python train.py --head_dim=32 --vocab_size=30542 --norm_eps=1e-05 --tie_embeddings=true --init_std_qkv=0.0679 --warmup_steps=200 --decay_fraction=1.0
Each number is 128 + 24 x the weight over its row's rms, rounded and kept within 0 to 255. Layers, rows and columns count from 0. The size above them is the row's rms in percent of the matrix's.

# layer 2 MLP up, 384x96, rms 0.0974, rows 343-378, columns 0-95
size [ 90 102  96  87 107  93  82 111 121  92  92  99 119 114 100 101 127 107  97  89 124  99  99 115 121  97 117  93 102 116 114  94  87  84 102  79]
[[129 113 173 124 170 153 130 122 123 157  89 161 138  96 110 125 123  92 141 152  77 109 144 103 145 181 125 100 150 155 111 177 132 132 120 141 127  91 117 141 112 164 132 149 157 130 165 102 143 124 183 119 135  87 123 140 111 157 141 128  88 102  85 110 104 107 112 122 126 106 161 135 167 128 106 104 123 120 135 118  94 139 111 132  88  94 160 128 144 139 101 142  86 138 123 134]
 [136 133 146 144 125 101 104 133 133 137 126 136 137 179  81 160 159 114 124 155 129 117 138 136 158 114  72 142 152 173 108 141  95 124 162 141 116 106 130 112 137 136 150 135 122 139 137 136 125 107 150 115 148 121  61 151 151 156 104 109 108 130  93 111 108 129 116  98 132 177 155 158 135 100 150 140  82 173 109 138 126 172 114 122  89 140 170 100 120 141 113 171 129 113  93 101]
 [142 135 142 142 109 155 137 125 115 117 124 129 128  98 126 112 114 106 168 102  84 143 140  84 117  95 127 113 184 161 121 158 138 140 140 136 133 148 171 153 118  97 142 134 152 120 153  88  75  96 164 153 131  91 137 134 113 142 120 141 104 163 134  97 155 129 146 143 102 148 143 156 140 155 153 151 149 181  82 138 130 140  97 132 108 120 131 165 127 116 151 190 158 138 145 147]
 [105  94 153 117 162 109 133 167 120 109  80 118 139 121  89 115  97  98 124 142 126 114 136 129 136 150 144 141 110 124 155 146 126 158 113 126 104 140  97 179 126 140 142 179 151 111 164 117 133 117 122  49 133 106 116 153 154 169 109 150 126 146  98 114 113 141 115 107 119 119  98  95 128 104 116 116 155  80 101 152 139 118 187 137 126 148 152 104 139 112 121  80 133 136 158 146]
 [116 128 147 142 119 117 124 106 154 137 123 151 127 153 154 155 115 136 153 127 145 114 119 106 156 141  74 105 139 149 111 154  76 137 160 127 150 132  94 105 125 145 135 116 139 115 129 132 123 159 173 108 109  99 120 111 159 101 165 122 195 198 112  93 105 123 121  73  85 104  93 170 128 140 113 101 124 141 137 131 161 102 140 128 132 125 127 137  78 107 131 117 106 151 108 114]
 [ 85  96 122 130 172 159 112 152 171 169 113 142 152 118 112 105 128 148 158 133 139 110 116 132  97 176 162 111 111 118 161 146 118 165 148 163 145 125 157 121 146 126 155 119 106  60 169 121 107 105 114 106 121 160  77 137 124 107 137 146 108  85 134 135 148 135 149 122  95  94 149 100 147 141 158 115 110 133 126 133 150 155 139 131 130 135  94  94 116 169 110 116  98 153 132 139]
 [135 111 145 161  83 105 101 108 126 132 166 151 159 121 124 131 135 120 117 128 114 130 109 116 112 103 124 117 100  93 127 115 112 135 105 136 118 127 131 144 107 139  71 154 117 131 162 120 160 118 116 125 140 162 147 137 157 153 117 109 141 116 125  82 124 153 126 142 111 111 168 115 129  94 169 117  97 118 115 165 148 153 198  97  85 133 168 122 194 125 103 121 176 142 153 100]
 [114 109  78 142 128  77 155 109 144 119  99 119 119 105 119  89  90 133 145 116 148  83  93 165 135 125 117 135 117 120 137  97 127 128 124 129 159  92 108 158 145 118 153 135 143 127 183 126  96 101 102 136 120 131 160 140 138 180 181 144 185 139 119 129 104 129 154 158 132 101 142 150 130 133 157 105 128 129 157  86  99 146 125 116 139  91 136 103 169 139 118 165 139 126 148 104]
 [142 108 106  91  91 118  88 148  93 130 129 183 140 158 178 105 102 131 145  95 107 124 127  94 125 124 104 140 153 126 137 179 134 133 119 126 112 157 160 140 113 112 144 135 171 134 176 188 143 122 186 109 125 134 121 107 111 118 120 111 162 107 110  73 148 102 164 132 121 155 117 122 116 159 135 148 124 139 121 132 126  97 114 108 116 103 111 151 148 126 136 162 124 105 107  93]
 [105 175 140  90 120  93 142  69  87 118  83 163  98 114 125 148 108 149 133 166 115 128 110  99 102 156 126 107 146 102 116 140 149 118 116 132 121 104 145 156 141 121 130 185 126 145 157 109 115 139 133  91 124 111 124  90 124 144 170 159 127 125 137  97 103 100  50 133 121 138 119 136 106 125 140 141 115 138 120 133 140 103 165 150 114 106  98 111 122 107 156 121 121 172 144 100]
 [146 134 180  89 105 118 168 131  99  83 107 163 125 131 149 162 114 118 132 152 114 132 128 116 124 165 145 160 111 141 125 131 177 166 101 121 132 119 109 108 141 131 135 159 145 136 143 125  95 151  79 134 126 124 130 131 143  90 136 150 141 124 116 112 145  97  82 113 125 100 156 148 137 130  89 107 118 119 107 113 158 143 138 152  85  95 111 139 159  95  90 112  79 183 140 159]
 [124 133 115 122  91 118 117 111 160 150 148 127 134 129 123 131 111 109 163 123 146 113 172 161 102 105 131 120 131 104 111 163 123 148  90  56 141 137 105  98 108 118 121 113 129  93 126 122 122 153  69 168  94 123 108  84 130 121 109  96 119 155 132 117  54 148 156 118 155 102 138 131 125 135 137 106  87  79 103 130 143 143 109 115 136 145 123 112 120 114 185 121 135 104 134 151]
 [138 109 111 119  96 106 124 115 116 150 133 126 124 144 174 138 124 130 125 139 132 147 124 138  69 107 118 147 130 145 118 125 127 142 101 119  80  83 176 128 149 116 154 151 120 125 193 112 111 128 145  83  56 175 136 124 126 129 127 141 140 115 137 116 112 155 144 122 135 129 126 115 169 150 173 119 139 126 167 116 165 158 129 149  79 109 155 127 140 150 148  67 131 101 123 117]
 [ 92 123 115 163 159 132 156  88 134 112 135  96 139 171 142 127 116 161 175  88 135 149 149 132 100  97 132 114 135  97 137 104 131  76 132 105 118 101 133 140 129 138 143  81 136 131 150 106  69 154  79  97 113 158 100 126 132 113 129 148 161 140 116 125 122 143 137 152 136 129 143 157 129 157 136  83 166  94 121  89 116 115 100 142 146 115 154 101 142 159 141 112 179 140 119 122]
 [162 135 180 166 135 166 117 113 114 134 158  95 140 135 123 182 140 136 103 191 114 143 171 126  94 156 156 142 112 131 108 102 121 147 133 117 145  94 151 149 154 122 125 170 124 178 147  86  95 132 108 128 119 148 109 151 126 129 150 117 102 118 125  99 134 117 158  99 115 119 150 169 124 141 134 116 105 160 146 102 155 124 149 120  98 126 162  94 110 154 115  85 131 131  96 146]
 [ 61 103 118  96 142  77 101 135 124 138 104 114 131 132 115 140  89 154 107 132 153 136 105  93  99 128 141 131 137 111 115  96 113 123 124 103 137 123 134 179 194 120 159 150  98 127 143 161 128 150 117 114 106 122 139  99 126 167 180 133 127 158 120  92 130 132 132 167  94 118 120 132 106 111 154 103 133 161 104 131  92 145 107 113 122 124 142  89 190 121 102 124 120 108 114 128]
 [ 99 120 125 159 155 162 157 133 126 111 155  84 131 131 151 116 102 138 104 135 136 139 100  95 123 172 130 122 169 132 174 113 140 132 101 103 159 132 131 111  73 168 162 138 109 118 168 114  72  92 135 144 149  97 165 132 111 120 125 123 151 179 177 126 102 144  92 138 125 120 145 135 144 113 125  99 124 148 138 115 102 131 116 111 175 115 166 114 102 137 132 132 158 126  94 107]
 [127 202 120 158 102 150 165 144 117 122 122 184 103  92 157 119 165 109 159 165 136 150 113 117 159 143 127 132 107 104 166 143 103 114 108 111 116 145 142 109  86 172 130  96 127 141 180 113 100  99 132 123 105  99 152 122 150 109 105 119 142 171 146 104  93 117 134 144 103 126 107 111 146 107 123  94 114 114  92 152 119 106 128 131 130 139 172 147 125 134 112 150 127 168 134 137]
 [ 90  87 162 137 143 130 159 126 187 109 136 142 132  97 145 141 150 164 115 120 106 114 118 126 113 139 152 136 153 138 112 108 155 113 155  97 141 100  98 129 146 109 118 176 107 104 106 126  98 134  97 143 156 136 158 110 139 111 158 134 168 162 151 145 127 138 134 139 145 138  99 159 148  87 103 140 151 167 108 122 135 140 127  97 179 142 175 142 131 148 138  97 103 167 182 114]
 [172  91 132 151 123 143 162 113 109 139 130 125 148 108 183 123 112  96 148 134 157 124 117 126 151 167 112 105 147 130 132 118 171 169 104 172 130 109  85 117 109 131 115 169 152 122 130 117 146 132 129 121 136 143 104 164 147 138 110 137  97  78  98 118 110 128  85 115  88 109  74 116 127  95  71 110 121 129 129 144 170 105 156 102 133 131 159 134 121 107 128 147 102 164 129 150]
 [136 107 118 188 165 140 134 118 172 137 170 111 136 146 109 150 105 151 196 112 108 111  84 159 130 126 167 110 129  99 165 132 131 133 159  98 132 117 119 144 139  98 127 138  97 123 149 130 102 103 147 117 141 132 123 146 117 129 135 153 168 105 178  95 172 103 149 129 106 139 120 108 149  95 116  92 121 128 119 133 148 147 144 186  99 145 117  89 104 114 131 148 127 104 109 111]
 [140 159 114 121 189 137 107 107 134 107 158 141 141  90 103 131 140 100 169 152 140 142 153 101 170 129 133 151 120 136 135 125  97 153 127 170 150 121 124 124 124 155 141  95 132 154 109  65  97  91 133 110 102 109 112 138 167 153 141 160 122 108 120 114 107  91 134 109 138 163  92 160 134 153  87 171 140 123 103  92 131 108 154 145 130 162 142 108 174 120 140 158 146 118 131 119]
 [116 103 153 111 125 141 142 123 135 133 120 145 145 106 109 140 138 150 119  89 125 100  87 124  62 139 153 147 129  82 130 113 176 130 128 130 142  86 117 161  93 152 147 159 144 100 133 130 125 126 117 158 158 112 139  87  90  99 117 149 137 113 139 112  96 152  83 126 149 119 164  99 112 137 160 124 162 133 151 127 128 180 129  90 155 150 155 113 161 141 129 166  96 162 146 160]
 [138 119  96 116 105  86 126 147 152 110 146 118 138 118 128 144  54 133 131 124 124 131  92 142 158 118 120 121 117 132 164 120 155 118  91 108 120 168 133 145 144 101 160 169 125 147 165 149 127  93  99 133 110 109 158 132 145 143 138 120 171 135 136  81 110 161 145 164 159  95 125 145 166 119  53  99 136 134 171 123 138 154 135 112 131 138 138 101 122 105 138  91 135 139 113  95]
 [108 117 153 174 143 137 129 104 144  89 113 108 139 137  97 135 140 137 150 102 150  96 164 155 144 139  90 129 122  70  87 107 116  95 130 127 103 105 106 149 139 137 140 119 108 172 156 135 102 112 120 143 113 152 173  87 144 120 146 147 126  95 148 106 136  97 185 106 129 148 104 153 174 105 123 135 140 143 153 132 140 120 149 187 128 146 127 112  98 136 117 122 137 150 183 135]
 [129  81 119 140 131 129  77 115 131 114  92 134 139  90 126 155  97 112 150 150 129 113 121 112 129 117 102 151 148 124 127 144 155 175 162 122 119  99 116 145 173  99 123 127 117 134 132 135 133 125 115 113 124 163  73 152 157 120 100 143 127 132 117 136 102 176 113 127 137 138  84 129  88 114  90 121 157 110 162 148 165 179 109 148 127  91 168  97 146 150 130 113  94 130 186 137]
 [116  83 125 199 113 148 147 133 164 138 124 133 127 111 126 105 107 151 157  97 142 128 132 163 131 105 112 146 156 104 143 117  75 116 138 131 148 130 115 183 129  99 162  95 124 120 150 143  93 123 138 156 145 120 162 101 148 164 111 105 151 115 130 118 104  82 151 150 117  93 147 148 127 133 141 117 155 104 137 170  97 144 140  84 146  87 106 153 134 135 116 183 107 134 120 119]
 [111  72  90 135 158 108 167 106 100 107 112 107 136 125 137 115 102 145 161 121 134  78 129 138 131 106 142 122 188  98 132 119 147 120 152  96 134 144 161 112 126 158 165 137 130 138 154 100 125 129 132 131 142 141 153 105 136 109 183 131 131 130 108 138 118 120  72  95 132 122 145 149 106 120 133 137 128 100 167 135 139 159 142 145 107  79 172 128 151  91 193 126 127 151 150 135]
 [134  92 138 136 121 112  96  98 125  99 133 128 104 128 157 113 123  83 172 162 123 124 128 117 132 117  93  78 160 156 151 139 156 161 109 134 108 155 134 150 116 135 130 155 154 117 133 131 114 111 135 139 113 104 151 141 137 105 124 134 113 110 181 112 122 112 129  82  91 123 125 104 164 116 125 139 132 145 158 117 127 141 139 107 148 116 156 144  34 149 100  87 134 183 131 100]
 [157 125 195 149 117 128 119 137 166 114 149 128 164 121 137 148 111 102 144 172 110 140 151  97 101 170 132 117 159 134 107 137 189 114  79 139 158 101 116  89 134 137 107 145  78 126 135 169  99 107 127 135 158 112  96 162 148 142 144 132 120 131 158 110 108  97 122 125 142 110 163 119 126 168 117 159 139 105  94 131 141 118 127 142  97 116 161 117  94 122 150 105  98 142 103 134]
 [123 106  88 167  77 118  85 114 171 110 134 117 134 131 137 159 179  76 158  96 118 168 148 126 156 115 105 119 137 145  95 149 136 120 139 129  94 146 126 110 116 101 129 153 135 108 157 176 142 123 152 175 168 146 132 127 148 139  97 129 127  83 143 109 105 137 149 146 138 144 120 177 157  94 119 101 121 121 145 146 119 146 122 153 124 105 129 132 141 132 145 115 189 144 147 132]
 [141 148 114  94 109 134 138 140 120 112 101 147 174 106 138 170 148 142 107 104  73 141  98 150 143 154 111 147 134 107 114 117 126 142 105 144 164 136 156 125 140 163 136 133 144 135 138  90 129 117 138 157 126 111 142 148 145 143 123 142 147 186  64 116 136 169 137 111 120 128 111 135 140 172 139 108 128  78 105 100 136 142 143 153 110 124 145 125 173  98 134 114 154 136  54  94]
 [139 149 115 160 146  93 121 138 137 128 156 162 153 101 135  88 135  81 149 123 109 162 140 141 145 132 154 115 161 123 125 134 145 114 105 119 145 157 173 162 117 100 106 128 132 134 149  84 121 143 137 122 113 110 116 166 115 170 114 111 127 170  91 164 138 101  97 113 134  82 140 124 137  86 104 150 129 162 110 148 121 127 142 122 145 134 144 108 117 153 126  94 109 144 111  38]
 [ 96  78 112 127 101 170 122 108 119 105 171  80 153  99 118 130 111 137  99  88  81  92 140 126 112 115 143 147 136 140  72 134 139 144 100 114 111 129 145 145 128 117 132 143 139 127 111  89 127 140 128 132 122  98 157 146 109 130 137 124 150 145 186 135 153 110 183 109 121 131 156 152 146 176  84 123 107 150 104 128 111 152  95 104 140 148 128 142 164 139 152 123 178 125 120 140]
 [141 132 102 156 129 155 131 125 134 138 105 111 143 152 168 112 141 148 127 109  91 127 164 141 127 161 130 156 112 113 127 127 107  83 104 104 143 154 170 135 131 117 101 130 130 139 132 112  87 117 168 120 122  98 152 110 120 120 163 152 135 133 145 121 135 124 172  89 183 169 150 167 152 150 148  85 121 114  94 158 149 127 132 126  88 147 154  90 115 136 129 117 207  96 122 127]
 [124 170 121 128 175 143  93  76 107 147 147 159 111 155 148 101 138 149 175 147 135 140 154  94 110 125 144 139 151  95 167 123 173 122 151 139 165 126 126 181 124 142 139 175 135 134 166 142 120 127 126 118 122 140 129 136 119 159 131 146 136 116 103 140  94 148 145 103 104  94 109 147 143 139 115 109 101 109 116 168 164 140 139 130 135 145  62 117  84 130 102 126 133 172 133 150]]
# layer 2 MLP down (transposed), 384x96, rms 0.097, rows 343-378, columns 0-95
size [ 92  92  99  87 122 101  88 112 106  85  85 120 115 121  95  83 115 105  85  91 116 103  91 110 121  95 108  99  99 112 115 108 100  89 101  76]
[[102 113 113 112 122 139 120 139  97 133 120 168 112 143 170  92 134  75 158 129  93 120 126 114 106 136 111 134  95 130 153 118 130 141 120 119 108 115  92 173 158 110 105 144 145 141  97 183 154 102 109 160 117 156 163 115 137 123 101 122 110  72 176 155 129 135 104 113 155 118  77 117 131 108 149 164 141  96 127 135 138  93 140 157 129 134 123 113 189  94  98 139 125 136 136 125]
 [134 102  99  93  96 106 126 152  87 127 144 150 152 160 137  81 156 119 180 138  74 119 137 108 126  77 142 126 115 137 142 121 125 171 125 145 141 130 122 162 156  94 106 108 136 104 114 118 106 128 155 102  67 138 111 126 159 111 109 141 126 141  92 123 133 134 113 115  96 118 160 131 173 162 120 127 131  99 176 109 176 108 118 151 146 144 105 137 128 118 153 118 146 108 123 167]
 [121  93 133 111 121 121 168 133  87 144 112 151 142 141 138 147 109  98 111 134 108 132  95 135 152 135 139 149 110 176 116 114 119 162 148 130 114 136  94  94 158 123  97 129 107 127 118 155 158 114 143 157 144 176 119 155 136 138 145 110 190 105 162 131 147 104 116  94 129 143 123  57 123 110 123 114 153 138 129 121 162 148 121  79 199 120 145 111 122 138 130 112 103 123  82 114]
 [177 132 133 152 122 128 143 106 128 124 154 174 117 168 133 125 114 138 119 103 116 162  93 142 106 130  97 165  92 128 111  96 122  96 120 143 137  90  99  82 136 130  95 113  81 114 136 156 127 166 144 142 113 121 127 140 123 149 144  83 179  94 140  90 106 136 120 115 154 178 114 124 128 120 116 135 141 137 163 132 101 131  65 160 109 158 120 128 107 126  84 108 124 119 145 101]
 [160 117 126 131 162 156 130 127 145 145 118 138 146 171 105 112 143 134 140 139  92 162 106 141 131 118  95  79 143 161 100 154 160 109 157 124 127 110  93  90 140 138 118 139 111 136 125 138  83 125 115 119 118 146 119 114 102 147 117 163 120  95 119 161 126 153 106 118 144 129 126 147 156 112 145 167 135 158 119 106  64  84 175 184 151 150 134 144 139 108  88  81 109 116 121 159]
 [ 58  93  88 106 119 134  72 130 128 149 157  95 113 135 148 123 169 116 130 123 114 134 116 165 104  88 125 149 136 151 159 117 137 129 154 143  84 129  81 135 119 120 113 111 113 101 173 161 144 178 171 133 164 175 172 141 127 118 101 138 140 102 109 106 124 106 163 121 136  90 127 131 114 136 124 129 139 173 140 119 140 117  97 102 141 101 119 122 104 110 128 116 140 115 127 124]
 [126  88 129 140 103 143 159 160  82 122 112 125 115 133 133 156 141 120 179 119 113  90 138 137 130 132 148 125 104 104 172 118 175 131 174 113 202 101 113 165 170 102 143 112 107 144  90 122 131 145 102 110 142 131 107 121 132 137 119 100 151 123 158 189 117 105 150 156 145 139 123 113 137 144  99 130 163 142 137 115 141 144  94 128  98 139 110 135  97 111 139 181 117 147 114 140]
 [141 109 125 166 144 116 144 133 125  96 104 158 129 103 135 108 105 136 112 139 158 130 168 105 142 124 121 160 131 135 112 162 106  62 108 117 170  85  92 130 172 138 124 101 174 111 113 129  93 111 136 129 118 177  95 161 105 129 160 138 111  96  88  94 156 153 112 105 105 116 148 157 148 122 114 147 153 109 115 170 112 117 112 130 111 161 155 155 148 149 145 122  89 118 113 112]
 [115 145 129 140 123 113 131  92 129 124 132 126 180 101 115 156 136  94 125 127  92 104 124 158 133  94 112 105 121 143  95 114 137 167 150 130 112 134  68 118 140 115 119 157 174 108  97 209 127  98 116 106 144 128 133 158 114 149 151 100 121 137 114 174 162 111 122 138  86 104 164 163 171 117 130 123 157 135 122  89 132  83 126  87 155 151 137 103 118 138 135 121 136 128 130 132]
 [ 97 143 135 112 134  89 120 152  86 138 115 132 146 132 139 164 115  96 128 123 108 126 119 120  92 100 107 129 130 134 151 133 159 172 130 189 128 126 145 137 144  87 148 149 152 125 155  81 134 124 127  94 124 108 167 135 107 174 131 107 121 150  79 132 165 110 119 144 106 123 154 140 138 166 124 183 144 120 124 132 141 104 136 134 122 158 109 100 134 121 163 167 182 118 187 133]
 [140 127 115 145 132 114 146 143 121 124 152 128 119 134 139 120 107 156 170 131 168 105 134 132  90  86  85 175  76 115 101 113 101 108 134 154 152 110 144  78 142 100 141 115  74 127 131 141 156 118 120 135 149 120 123 132 163 159 134  88 113 134 125 141  86  79 162 110  78 130 134 122 131 134 124 118 173 145 141 142 110 160 107 119 146  78 130 156 113 158 125 130 124  97  82 105]
 [110 103 105 148 128 148 133 188 108 110 107 155 110 139 125 152 127 107 140 111 122 153 157 104 130  90 127 134  90 142  93 125 134 124 148 172 118 111 149 142 112 121 105 121 114 166 100 135 134  87 144 114 117 104 104 156 192 157 111 131 106 106 159  99 116 144  90  86 108 150 115  91 172 106 132 140 112 161 156 168 104 107 136 146 121 125 106 108 133 103 138 161 166 175 121 134]
 [167 168 137  99 127  97 135 113 139 161 125 116 109  67 132 171 134  84 128 107 141 137 111 161 155 148 139 143 117 127  87 153 139 143 101 133 114 132 125 149 145 145 107 159 171  91 143 121 130 143 113 123  85 167 139 140 133 155 140 177 194  95 142 118 132 111 107 150 155 133 130 159 136 102 119 130 143 115  83 127 158 175 153 116 110 146 143 147 143 140 140 149 130  81 126 137]
 [ 95 134 122 102 114 155  91 176 146 111 122 126 149 106  93 124 108 120 125 153 153 118 116 115  90 140 161 137 119  86 159 134  93 136 146 110 114 158 120 119 130 135 130 125 111 173 107 118 123 114 131 120  89 111 148 108 148  72 156 164 135 124 113 155 148  91 127  91 132 156 141  94 138 141 131 160  66 114 176  89 133 100 156 175 112 124 118 153 114 116 124 101 151 149 162 110]
 [ 84 115 149 156 117  73 139 110 122  95 134 142 114 131 126 143  98 134 149 128 192 141  95 131 112  98 127 134 136 123  80 141 119 129 126 152 106 183 124 164 169  72 122 147 126 142 101 122 133 160 155 125 122 130 141 129 137 144 151 115 113 141 141  96 118 122 164 128 105  97 147 130 121 103 140  91 121 116 119 135 128  88 141 138 128  85 119 139 124 119 124  62 115 187  87 112]
 [140 119 132 163 120 112 157 107 154 116 141  81 158 118 100 154 143 133 127 130 115 121 127 147 158  82  88 119 136 118 102 135 148  94 141 148 128 154 143  55  77 147 107 119 150 114 108 193 145 146 176 117 166 123 139 160 124 135 133 136 149 102 116 147 103 119 154 108 126 114 138  95 149  82 103  94 130 116 122 155 133 143 112 115 142 131 138 146  86 108 109  88 102 122 141  97]
 [148 127 106 144 133 111 117 126 162 141 153 141 160 111 124 164 123 187 125 152 120 100 124 100 141 158 103 142 111 128  73 120 122 104 135 162 133 129  88 115  99 107  99 135 117 148 139 144 188 130 172 134  79 124 119 130 161 188 137 142 146 144 130 158 114 177 137 115  78 137 137 164 137 101 172 143 139 132 107 118 105  95 150 135 146 103 136 128  95 130 128  94 128 104 114 125]
 [143 123 158 132  94  99 109 151 131 115 152 136 158  85  89 127 122 151 142 108 104 110 114 124  87 158 128 113 104 109 148  79 127 159 107 160 124 158 138 116 151 100 155  94 130 144 147 102 145 135 126 115 122 122 149 149 129 165 182 112 104 120 110 145 164 107 147 106  94 124 126 150 130  91  91 135 121 108 150 124 150 145 157 107 150  98 174 126  84 100 102  90 118 110 171  93]
 [105 106 162 143 133 152 138 125 124 113 122 143 128 159 146 130 151 106 137  76 101  82 115 134 142 111 104 120 151 132 129 141 147 168 156 131 137 116  95 108  95 116 115 146 182 134 121 113  95 121 131 122 150 176 153 146 112 105  71 132 144 104 111 137 132 112 133 190 122 127  91 142 165 129  81 155 163  80 116  94 104  89 129 109 136 140 117 133  77 153 102 125 117 109 128 124]
 [116 160 122 128 104 101 155 164 128 133 151 141  71 130 158 126 146 164 123 152  95 152 131  82 129 125 137 115  87  91 143 127  67 105 164 120 103 106 120 162 128 134 140 134 138 149 125  77 133 112 132 130  95 122 140  70  99 125 153 141 131 101  87 148 149 148 122 137 135 155 143 112 109 131 175 127 114 157  91  92 116 134 138 171 101 119 129 143 156 134 136 145 157  90 106 113]
 [137 170 137 156 125 124 147 110  75 160  97  95 107 130 112 142 122  83 131 144 103 103 113  72 105  95 144 115 154 115 154 114 136 124 150 132 143 141 132 116 140 135 104 114 126 126 147  78 122 159 144 105 118 106 138 144  92  79 168  93 100 109 105  85 133 159  81 125 133 143 146 133 149 144 115 146 150 113 140 118  89 113 159  94 147  85 137 125 112  74 143 148 111 123 151 133]
 [136 115 127 189 140 126 100 170 125 127  92 119 105 191 133 155  97 151 112 192 170 117 130 128 108 118 146 105 107 117 175 150 119 145 134 110 123 158 120 146 105 131 144 137 125  82 116 122 123 134 163 141 146 128 153 139 120 127 130 154 125 123 126 116  97 184 144 121 140 131 119 109  86  92 137 134 151 116 154 187 163 122 109 114 110 116 152 120 105 148 152 172 136 120 120 164]
 [165 117 142 158 145  80 166 137 114 154 117 149 137 118 173  97 115 106 126 155 168  96 147 142 117 158 159 115 120  65 113  94 110 148 127  99 161 136 112 116  89 166 128 151 100 105 132 113 105 110 117 121 108 137 143  75  96 138 127 155 100 138 139 159 149 149 144 147 134 116 111 123 118 101  87 152 115 143  94 131 138  98 151  96 125 114 162 115 138 160 102 138 142  82 132 118]
 [154 122  95 132 160  96 153 138 122 121 132 107 106 145 155 126 141 130 143 119 169 101 159  88 137 138 132 104  97 142 193 146  83 134 119  86 114 136 140 139 100 124  98 124 182 119  76 142 137  76 117 146  97 144 126 121 139 142 111 123 160 119 158 108 165 136 122 137 150 150 137 186 115 136 126 108 148 127 147 126 174 161 140 171 144 146 103 107 124  96 146 126 140 143  97 108]
 [ 96 118 137 137 140 129 121 131 125 101 178 126 140 110 124 127 147  85  70 135  57 103 110 152 124 101 136 138 123  90 115 129  96 119  93 163  94 131 150 126  96 121 128 140 128 120 107 149 157  91 153 104 152 153 151 147 109 162 169 160 108 108 126 129 121 119 132 172  80  78 166 126 142 133 115 165 134 123 166 127 119 133 161 103 140 156 106 138 168 128 125 117 131 105 129 144]
 [103 106 117 161 131 154 113 141 156 123 135 155 125 158 136 116 138 124 101  81  96  90  77 146 137 159  91 147 133 141 162 105 132 122 112 126 106 125 157  94 152 132 120 138 161 168 121 139  72  61 175 131 133 156 141 135 104 135 145 110 117 139 112 134 101 101 148 125 131 112 158  95 138 108 152 146 152 101 100 156  93 142 123 126 109 116  79 104 136 110 117 127 136 108 178 144]
 [112 171 125 119 160 156  87  97  94 151 140 125 147  65 155 164 162 121 146 131 105 130 106  98 138 145 137 172 147 151 109 121 147 123 113 114  65 145  92 130 100 138 123 136  77 125 145 149 125  84 140 158 129 140 148 149 101 173 102 117 115 146 138 128 167 126 159 148 109 145 108 139 129  73 139 107 120 107 102 113 149 123 142 131 112 145 133 102 117 136 114 143 120 147 160  88]
 [108 114 113 145 146  92 164 107 121 121  83 108 177 129 159 141 129 135  98 104 125 135 102 146 151  73 141  72 124 182 169 117 143 120 109 119 166 144 113 135 132 128 109 114 135 115 132 125 111 193 128 125 155 137 143 116 105 112 139  87 160 141 150 162 146 149  74 127 146 127 130 162  95 101 113 119 136 133 139 126 174 127 142 118 124 107 153 106 130 100 158 115 150 144 109 165]
 [162 122 138 135 119 109 127 149 131  79 118 129 107 147 129 149 157 116 168 105 195 165 119  76 112 172 111 152 122 117 122 152  90 141 189 169 123 141 108 178 138 143 117 141 132 127 137  88  77 139 115 117 120 121 115 111 138 119 114  96  96 138 162 136 111 146 166 147 114 158 135 120 152  92 112 137 120 147 118 127 123 129 125 152 144  92 160  90 105 131 116 116 137 107 163 151]
 [173 135 133 137  86 109 137 158 152 131 143 181 125 169 164  98 128 148 101 133 117 149 150 139 108 139 138 124  89 112 137  81 139 123 133 170 100 174 112 107 131  80 121  86 147 156 141 151 156 100 134 160 114 120 108  80 170 137 153 129 122 136 130 110  87 128 111 167 136 145  80 135 109 147  88 130 111 107 122 114 133 127 133 115 101 149 138 144 133  98 178 111 152 130 123 135]
 [162 109 160 125 170 146 145 141 121 117  72 147 119 115 111  87 128 171 131 158 183 105  71 107 153 112 101 135 115  85 147 143 117 125 130 114 140 108 123 114 156  98 105 139 140 170 105 170 125 148 101 124  97 121  86 151 113 140 158 144 164 159 110 122 162 172 114 135 146 167 117 127 153 103 136 136  99 126 121 109 167 124 149 130 111 108 116 101 108 140 125 113 114 118 143  96]
 [118 155 122 145  77 165 123 110 121 102  91 154 141 161 174 111 112 177 151 134 130 109  88  95 153 144 136 130 117 152  96 141 154 141 104 116 102  92 171 161 103 149 114 118  98 142 132 146 124 161 139 116 162  92 116 137 129 140 120 120 111 153 144  92 108 153 154 131 161 160 118 125 135 121 132 154 128 114 117 147 136 104 113 124 172 110 134  61 174 108 133 146 102 127 141 168]
 [139 159 141 160 141 104 111 112 113 153 134 153 122 126 146 157 143 116 148 102  79 137 110 123 125 120 125 119  73 137 138 128 160 148 138 140 148  89 135 133 155 138  96 109 118  93 107 184 130 143 145 148 130 127 181  48 133 153 163  93 171  89 124 135 158 131 183 126 109 131 116 135 128 122  97 172 139 145 135 128 130 139 158 124 132 163 111 149 113 139 142 150 165 123 147 116]
 [156 109 118 115  88 130 146 110 132 139 126 159 101  89 118  98 151 156 131 121  83 130 123 104  89 153 136 143 102 118 120 118 180 142 137 112 158  86  83  98 122 155 110 143  93  90 173 149 115 113 116 131 120 159 117 104 106 130 138 108 130  66 151  89 126 146 136  82 142 111 146  93 102 174 151 143 144 124 101 122 120 139 177 124 167 132 117 112 113 144 111 147 137 134 150 125]
 [131 144 132 148 140 142 120 140 125 123 141 139 109 103 107  98 165 106 106  78 168 154  66 113  80 121 121 117 124 124 162 109 112 123 163 119 110 133 110 136 135 166 175 173 117  77 117 152 124  94 158 112 112 152 171  85  98 166 167 142  99 133 120 139 107 149 139 118 166 146 141 113 130 133 135 144 132 118 130 166 110 108 137 101 127 116 127 108 122 124 146 105 103  80 165 119]
 [146  82 110 109 124 135 122 145 125 121 158 108 133 148 136 110 121  93 149 120 113  91  78 134  95  84 127 136 163 116 128 100 138 148 127 138 118 145 104 131 133 121 146 128 126  83  97 133 129  61  92 124 145 105 117 162 178 103 108 113  81 114 130 129 186 127 139 140 122 125 138 131 121 135 107 138 111 148 188 146  93 118 105  88 123 111 111 109  92 113 146 158 172 148 137 156]]